config = dict(
    d_model=768,
    vocab_size=8192,
    norm='rmsnorm',
    norm_eps=1e-05,
    init_std_down=0.00537,
    weight_decay=0.11,
    schedule='wsd',
)
Each number is 128 + 32 x the weight over its row's rms, rounded and kept within 0 to 255. Layers, rows and columns count from 0. Numbers have three digits each. The size before them is the row's rms in percent of the matrix's.

# layer 5 attention output (transposed), 768x768, rms 0.0372, rows 142-175, columns 0-95
099:119152152152162108129139108160162170153123104170090105132135156076112108164095185122134145115087093095155088089166146116141064145168167089102101148118086101147132134171153167102145056135137167126183113100146141084116195134149142177162139105153083147093171141116129159101070115070158132098
102:138159145203135119112096107140081106102052132182130114117103150144141160130164133119162191157057126216130125122112115144117173121149124173130139102076149109126106149150140104109168076108118138167125115076096145157107237108143166168167166109127121151112131145065136150144061159065134082100
115:140091103138155159136152115150107172182165103036171127147126112084092163119134116107126154125148122148096119112096116150105123110125156073166081136122182158171136153155176085099097102080148151114176108093147172102112090142093139107024100094125173182172155123146058082142174164109166160106
100:099086131173102161111123167089115072136134160174143152151148076158143099120121177155098151137064083156110144134189147128159129151211161204114164107216082115085111143108104200135105190105156141102154120122090208172127151124113165113104157139090102123118092203109100130086146104128114062063
109:116078097127129076154122105079129102121137069102171155100214094133127149154117088120214127092084155083095143152141114129111115100117085154112122075098169093102129133103143135130112134106138224138099130133099138130159160073115168128159206045155130088077149095121146115194083126112150148162
110:158070128102169146131153102148104114134128106107129166159091045139084133133131085117205134084140134101110093112107130121115118136076137147098089123087107158099140115140126053130181142103129064089188106125165076139116140125103118167104165179179139122168171099071149136149092122147137161108
113:109159144105090120095169127169156141148122084143146106140105089142155138144074152124107124131111110159193087114117104081126116176128086104105132067148158177153135119094152096049102094110086071153130178141116107119182020184131076108088137156118085118090086124124135122162116109153107163153
108:129154110153145087099157091097114102117159083127165114099171149105125191129150124142145106162132112081096154078109127166124120101161143162186115088158142117131120074118124120146157110168142186106172162145120175149067149029164145148115137116106100156101141207166116100151157116116173169122
120:128153127104110108117144111113103162129209095117179114133122153169171075144134152191100132140162150106073052154127138116138115110097160106123103155107134140132092106167158100128113070172142130139139126159063173146085200103121161077075124155047123104071166075114132053119138126178176097075
118:111154097148164109147121122141116182156161119130109147094154082062098158150139083106120151128154112176122134092075081092152143067118190151169107109112121198159178136164119148161117088175162083141163106098130116131138174143110106126102103101165152167178198103170105187086094102138128137132
112:083154084100183132111175105124135134146154118094136095161133164140099179158121177126102145084117126142142108170159180129164136160095089103104110139107125139116097047150161095107166125149168113090111136138150086134098161103142156143150181106180166070110087105126122126142157170113122109171
106:115099154054092111125107140122103144122071105105161108095083136192093054127177105155140124093134142139108143162113129118153126129110144157077136128065117111073104132119172104104174077099072085096139088136076141156119192148164160184108183149181127087139131116105122173135120105132156137160
098:134186103125174153133126120153103226157136089159136120147169179096137163119140075172132093146111174091162158148121110141072147132130159143164155112108144086124143137098153099075123157137092176146120153160126108170122087137132083084138113083125068121123090135154093142136084112110119080143
108:159146123108116117172097141136100113127109127157094152112122073109081121123089129127158104122128115160147142129159165137209087161128107069107090127083115121092122163122183096125140204125117106127167143085114057137112151161119115175140161147196119099096113144106115156176120092098130139099
112:159163137122130151122132121139086106140173188111168158098110189108189164107092065139104143104133213113095159130077128118099171080136214136150152106147134141126151130111103131101090153166134120141163155187127128146135195182106071132136075115044111149139084151196089154103162106087111074126
109:116099134134072127141141139117077119158145165170124135156121107143106144150127124153167105169113150106127096102144115117145129146148080145161126098145102222144115152125111110071156169073158109094177139072147158125093108158097088118086137148163176141099115119176088143154051133139169138158
117:196134181159137106123160151120171176123097128156131161119075137141171111123211119116122109191064117178174117109137132141073167131124100127110096077150112127153101151087076154159099134084089145135124116130111171113139104107112112165108121142116061110125144135162092124131135135140161143178
119:135167176103145166148108151120161171105119159116077117086116110117164102120178124145111128114129114128151133093098142074096156081141182146140086095143072130133173162114061104115064123157123138142151111152141118116171103160165145142134093112113135130186127168154120185088156170131093106108
105:136103111153147148177170131116140137132130146144118136181141149148106061173084139134140122081081127085106117103120175115111055129086141136077159170123060106102124098107089161187148121166152191102170108146104081095124157094075143201179154126087089101128173165137113128116119129098093112065
119:136116146147104136155166094077098153086143148116147147118071078116123143123086084138114131143122115184083135141092139147145165122117122076126120098128175121188079149136158188155119114133087069094143140148114089143146135080105152093104155156139096132109169166098199101129130159142143193057
109:083051125126108176121112147085126198095169180166103123138128154167107094104077122140111121110112134191148156165117131104066173137150159154112165085147108107146124113111122207127144127164103153128083107155107082104191057094110114109120113142142174133157093201144105095071144172117106096167
115:150166188184131152134130089116126114153138186152071125130067197095094179124129135113133128162139128168167091066173138086110110133108138088135140143113102083149117124150050182166093152185176122088142133139170094160146157098179144216156159127131131089172129124182184154143160106136114164142
124:120193174126149162095115084127122146106076078141103102143111202148119125128115125071085206058089119160148119103096175159127093039116117119093180168082082084112181117090094113159118070170133128076133161160138124127151120075166150205159171082117115087161119087102131127119121106122106160131
112:111117109120165107173168128145121141096151157135127134178153159144124159135183141168115099138141113089056150132155152094132150183187119183146071146119140155099138111158100098157149153094158165149129092120120170118104108147119140145212049175063076136146125101097140114137096135167160107132
116:135119160126108106143147146139118137121101110124167184109121137085115219163147141101170116163149129154125131082104122156129087111139158107197076118128147099105113105100094099176056066167130193142093092134157132077130130146127116162119106121061146156114145129168097124104184104105124152214
108:150116114132052106120157131145126105131186172104141157187145090197145150095113172157135110145145109160154139153146115111168159163172118132149188112148139212069098115120092157104136160120173109093080112123147145131124112159073089104126119135117191156208079070141134138130172127136062083163
102:158137131084158160144149164160115114076185185113113141112147150092106156151163188131104085122133051158100153151141120083158161140188152182158107144122100140136120122133135109130115139196171134109133066118167106138138194156164170134143143178066143101111092158142128139110169125119099106157
124:080141181131088202142124145138103143109161109074165145142151081090148136140108100192110171165183163076094214157106190159128151159126197112170173157130121175102143173118159128126147136137118138127087130108173096147145144137086136119110084129129133147156099134128138107068117117154125118103
111:124162154148144127110165143170124127112083101125176111167124148085157149140168140081070192115147099113129098102109099083092198116156123147146115115093106169125149177094157095091100121127099135137135167152162176115099143161137156096129111102121103138080119117089153122109085098139129121150
104:126137206133104135127082115127155123126139176128109157073116152045135182111128134085159150110158135132127130159073072120085167122112137133170072141083135131161194162137111135086048155138140149167104101167134103105153109160135126121120123162123219130146171080169104151108075124162087109213
108:182122116145132109161151126091147180095103106131154120116153151105064113166160160144135108121095128132134105106127127160139102135111113132127114156139155068149083125136151160153119085134152179148114024158132086062113143115132146152139161128113153156117177162171040135088154128074123074114
118:130152156137121068135154138151168160108132092117169102127105060126174112181170158165145130161099128134188122149149160080182075158114115089094127090143128131133106127144155176170184096102055117131097149101142170148147114160155120100081126152189047125104153063113160140164077101170114124133
110:151094110103118134127098148120166055088084138149044119081140091166119105119099118127206105110070165116156107106097152130173101127134095179100113084157123041122088123106071131153117088136134113145109127099080111116137101130131132149107172133125099098185132158108081150158126118137130138148
110:135107172128135147110142129140157181101135157125124089171144072125109163149064177126119126173125089169140154094137095138140143179164083117156144105187152155141153103137143105030112151087121149168076108065168123127156067135060093120067108150168155171123091215119101141114146174115158151135
# layer 5 attention value, 768x768, rms 0.0438, rows 143-176, columns 0-95
108:181199140101116132126156157166132080157126088109132066154174133122082179154069128094149099109093133108139079142145126130149137092136125144136137158137179079119134170128142160085099118133098113118168133059110149144148170122127144095102096099056102132180112105172161126105131208160070175141
117:089109090159195180102098120144113141093175180095091180150137096098082133113129151120105095194166069130155146200107124142189113136107159129154081050143132118192081192135121117120154121074166096196130119144202083156078163194166118135153154121134075120144144135077095087107096122114110058117
110:081157107129194106113134153117139130141159160165103101087140116126124141082183207085133134102124097096119145104094188151093106139102124093148063145195164121124144093168160143111117156145191113143109134141095189080153142102112085120106115122099083142167100140071096121109105103111150123091
117:143117090114111154115107118151083152184135125096118147114120135117074142191120104130116136168180150091156113148131121129150100089178064085103159106104091098074107164153145101081048134115148097096111082067121175122124119132142081153107134116161158144118105079102142169115069154113127121171
117:102128104071109212135096162161181121151143060111105141139159070117167175102125087169117130104155147147132123161126094121154104121104078152158200126131081085170119168143086140131166194118109103158159113130162145123161155108119138066141198108093101078124148076120128120108120104163144097171
122:079106106149135098156138110145080183091088104175152111209069115142097149201157105131142166152110132150146132075102088085155095127179077114151152100134095142080150082091096147118163144067117110190090102114107132089101128165066146117104140122152151128111128083074148092107129085151187110129
112:156099129114178092126137103148134106151093155156164108109045167111134191070187122138125092196189124150164182223134158158173129173103147151115119093130098147117156122156068127167059143136108119175123175080163112144164120161137121129145114160133175160156100115111121135183102127102158170161
132:070109158109134101164106133174182151093107159078150063144061122123122130170088126171113127126103150131103168125151132114177066168095166103143107092118188119120117158149129122100117082158081139129121213101127182160181111165172113136113139141201127120085092142164104199148145133150094122134
117:077129179103142163114107159102077070086089164179104101087169167107110130149086120189153156177125157132089104156155109093163159185100088186140121160140104165149153108120136125190196098124150071098248155146145118123173128141147120137184144112080096149149228141091128173132101127133219115122
113:151090123101150081155066172122124132060149083122142128170119162171159133118134113100101114140152130166137112076132123092074123146144122077137182077124069141150144154130120124112153137114164088143127146135138132130059165160157161139190199175158114059165162106150126074169165182079143118123
119:126078077124118179131100130139119106142145128033152106147168157132147187140167064183124116082148164139150166083148157109099137126053112109131131140119141077157132157161119156090161177188139124151093117144132105133130195134106121056140141131122137181099109099184150105148143102158099100130
107:210148118160173135161107123101120087098133127118093164178138176117161177077166105082128117149087110117164145152145138130117115190121156096159132178099055145109145091079104118106108145159072177129099143105098096120175135142120088197162121188114136114083099155170138131158157105142108178155
117:157082117088134151076112104131173146163160104164086161170153109114120104121158137096080131105149154162121126113090158138166058087144166098125139131093127125081066098092103138194194179136128148108148111141125101083097131105131167100131146111115139106182128109077125084090156112120115077090
125:116127110128138078131103141167085159109114189136167193099052135193120144090147212136150161147150179063056153160186080130189087084126143090129108114202155127114139132120151180117113116104117109129152092092171132104152105119125123097098083181124159141131160161143151165176133173159115166194
113:192133096131123175127135138088122113114155109132157095161128163146141115186136146161115067105202192189156134136193032137170150156143089104098151131158113180120114181092089154145122102112117144095119142118146153095102150187228137116110096158156080119147209139178154199125137179171145105182
116:117131149156142067132133101101096114090057083141106100083157117124153144140117117082166111130112133125106137101175135143126123112102076108121034161109136182109130114205193172100089140122113142083117190143176118156160110172120094151148095072125145054115077122161209120103139116135117145147
124:109135112192154113135121138094120123108154206167096186094138084129172162113083087126154170183106016069109115084096107120133155114164134154138111147118156183127106122119103164152144131191114075163081117190164098113177168104046036080136109111073163140127064198119168151125179104119138180125
118:107128126103162094104099145096138117165110134107092162038183151185130119111175108099163218059095150064138129103092114111064103160116086055107112130133120127109144111127152122137110105167119130076143119112091137159160014058128165073103122147087104144125186117147131163108096179153135196109
124:074161062206109089075142123172095173150084133119146146079072118135086133085093119090118120143128189092100123095148168091122132094101119106103105147130142130159107070150094086121159088158121114145119146072091198121143142141106077134154096114126133087149088139107142130117086141112164102081
112:109143128159112099173106172136165128049155091148149103097130137174155106126117098095189163174171110143139136113140113086120140129137134090134114109090050124202121145101124127155111097141137137155115154134162157111157132137131122125155132165096145190112143100119139111096186143131136128127
128:119110179162162044135167133131085145129096186189115130060062153143128113085070140093121109068162146092085128166100118112063149077105125172096131119082144128107175068178156148123165077118164142123114172136075180083093114098147095130101086094136154102073150117199102091213104144130114175129
130:183128165146147070104117154091141122084107152109127144171132089100124145170163086110099097159120127134172213099145127136156105047169070097125061118101150159141099146098154185072096155166165128146155127132100099156159108103084107139153157110154180146114106073164139092126176172105139195159
118:098114138078125136156156145156162136186128078078155141127126159156104053110109127110167096124092049097118088140123112153110111132121094154133136175102100142122157138110082157111147081134112113080090148153133120123137071117118145153145161155121122159082104130177133183150137118174097097117
124:112115120122154151140128154171063140144111169117104129127085132174102088106146094153154098224203121154104191128151125158252097123133078166075110116122115156104121152143119112150107124111138095186183150091195131163153109214079122142160125143172150157106116058107149138134107065109120079143
113:063152088083070151112089107104120136111102066117135104067141088146061107135137141103112116152114091154109164103107133162158135141155087114132134162157114116104129095110161133132150143095137151160126150095122086111060096122129124153093104142169124117142139128106087149166145103148114106135
110:086118072129190080096089090175139128081161107146146134091120116169126109047076114130149123124089085093080135110141107165080051121133135121170142192125119156116146138153116132227160106168137150141107162141188111124159120167093135141148140100163159144128122127118075080191170082090141129147
131:175124130117142146159195177136113087164120099143128165099081151148144121110142169115184081120132102104133100127143109133062104176157102103095121142194171050123102103122123106084151112124076124217053123111100072131118144148087102167166114134078086161144116175106092096132098139147105109061
114:096153147147096148129137168143093087109138134156157135113162086137122137138147137114160115154092084052091061099138131114105145159167098124163069112122153136169140152094133122121092148123172121189116099107169135136142142125096075127148126083057032147152070125121126116067130155100115138188
111:107161108161167105140121093134068154103135174195102134181120090096127069157118088159159122118118155117134161171113103121190150102113113161199116134130138158118088086087177176150110126113134117100114150114082119138099148116158113115109136114110148085091131092208150194149140141090034119133
111:065132129152148149105125151124086157128179127109083129071169104139144123117078139110146217170113101157134106116093165099076184069150159142158095103130118109164112103150129127184126123141152094122184160116128159177164091121127093083150131172113150161113154131066104090075128134122107159160
124:077100143081112127113172155173145062169105144094132089113162114134099138149135150133152181120149133126148152120088118124068152183199100158105140119116173082130107112121129127134174136128127097149115129109197061148169157155057124174116126126161143087166041154115141083105108119156121096102
113:155031130107105101178139125112102155183148214071096141136109147153139101129125127171060112059102160116159159119136067086165144119197148104133153107130165108102130120119134148147141133112155101066089092140120159149142155120082203077095055115133187077106137099134175130086131158155102156133
112:133170091108139131143137148089148136133086118149142110109134088145174110147120113150113092128070085202143115084148112141170081112130146139128175153135074115094140126136080118144157128145143127123083136125169068127161177166131174170143115139123184147098144127048121133106120118126141113040
116:148083164121154079133117104116100055133145100149192167085115153113157131145126081129150076119149143124123135147141101119141122117098059197105127126187162103155181116129147134167095186092153154150111164155092091123146065168123107152133105128094102149108080064122140035144146156088128093130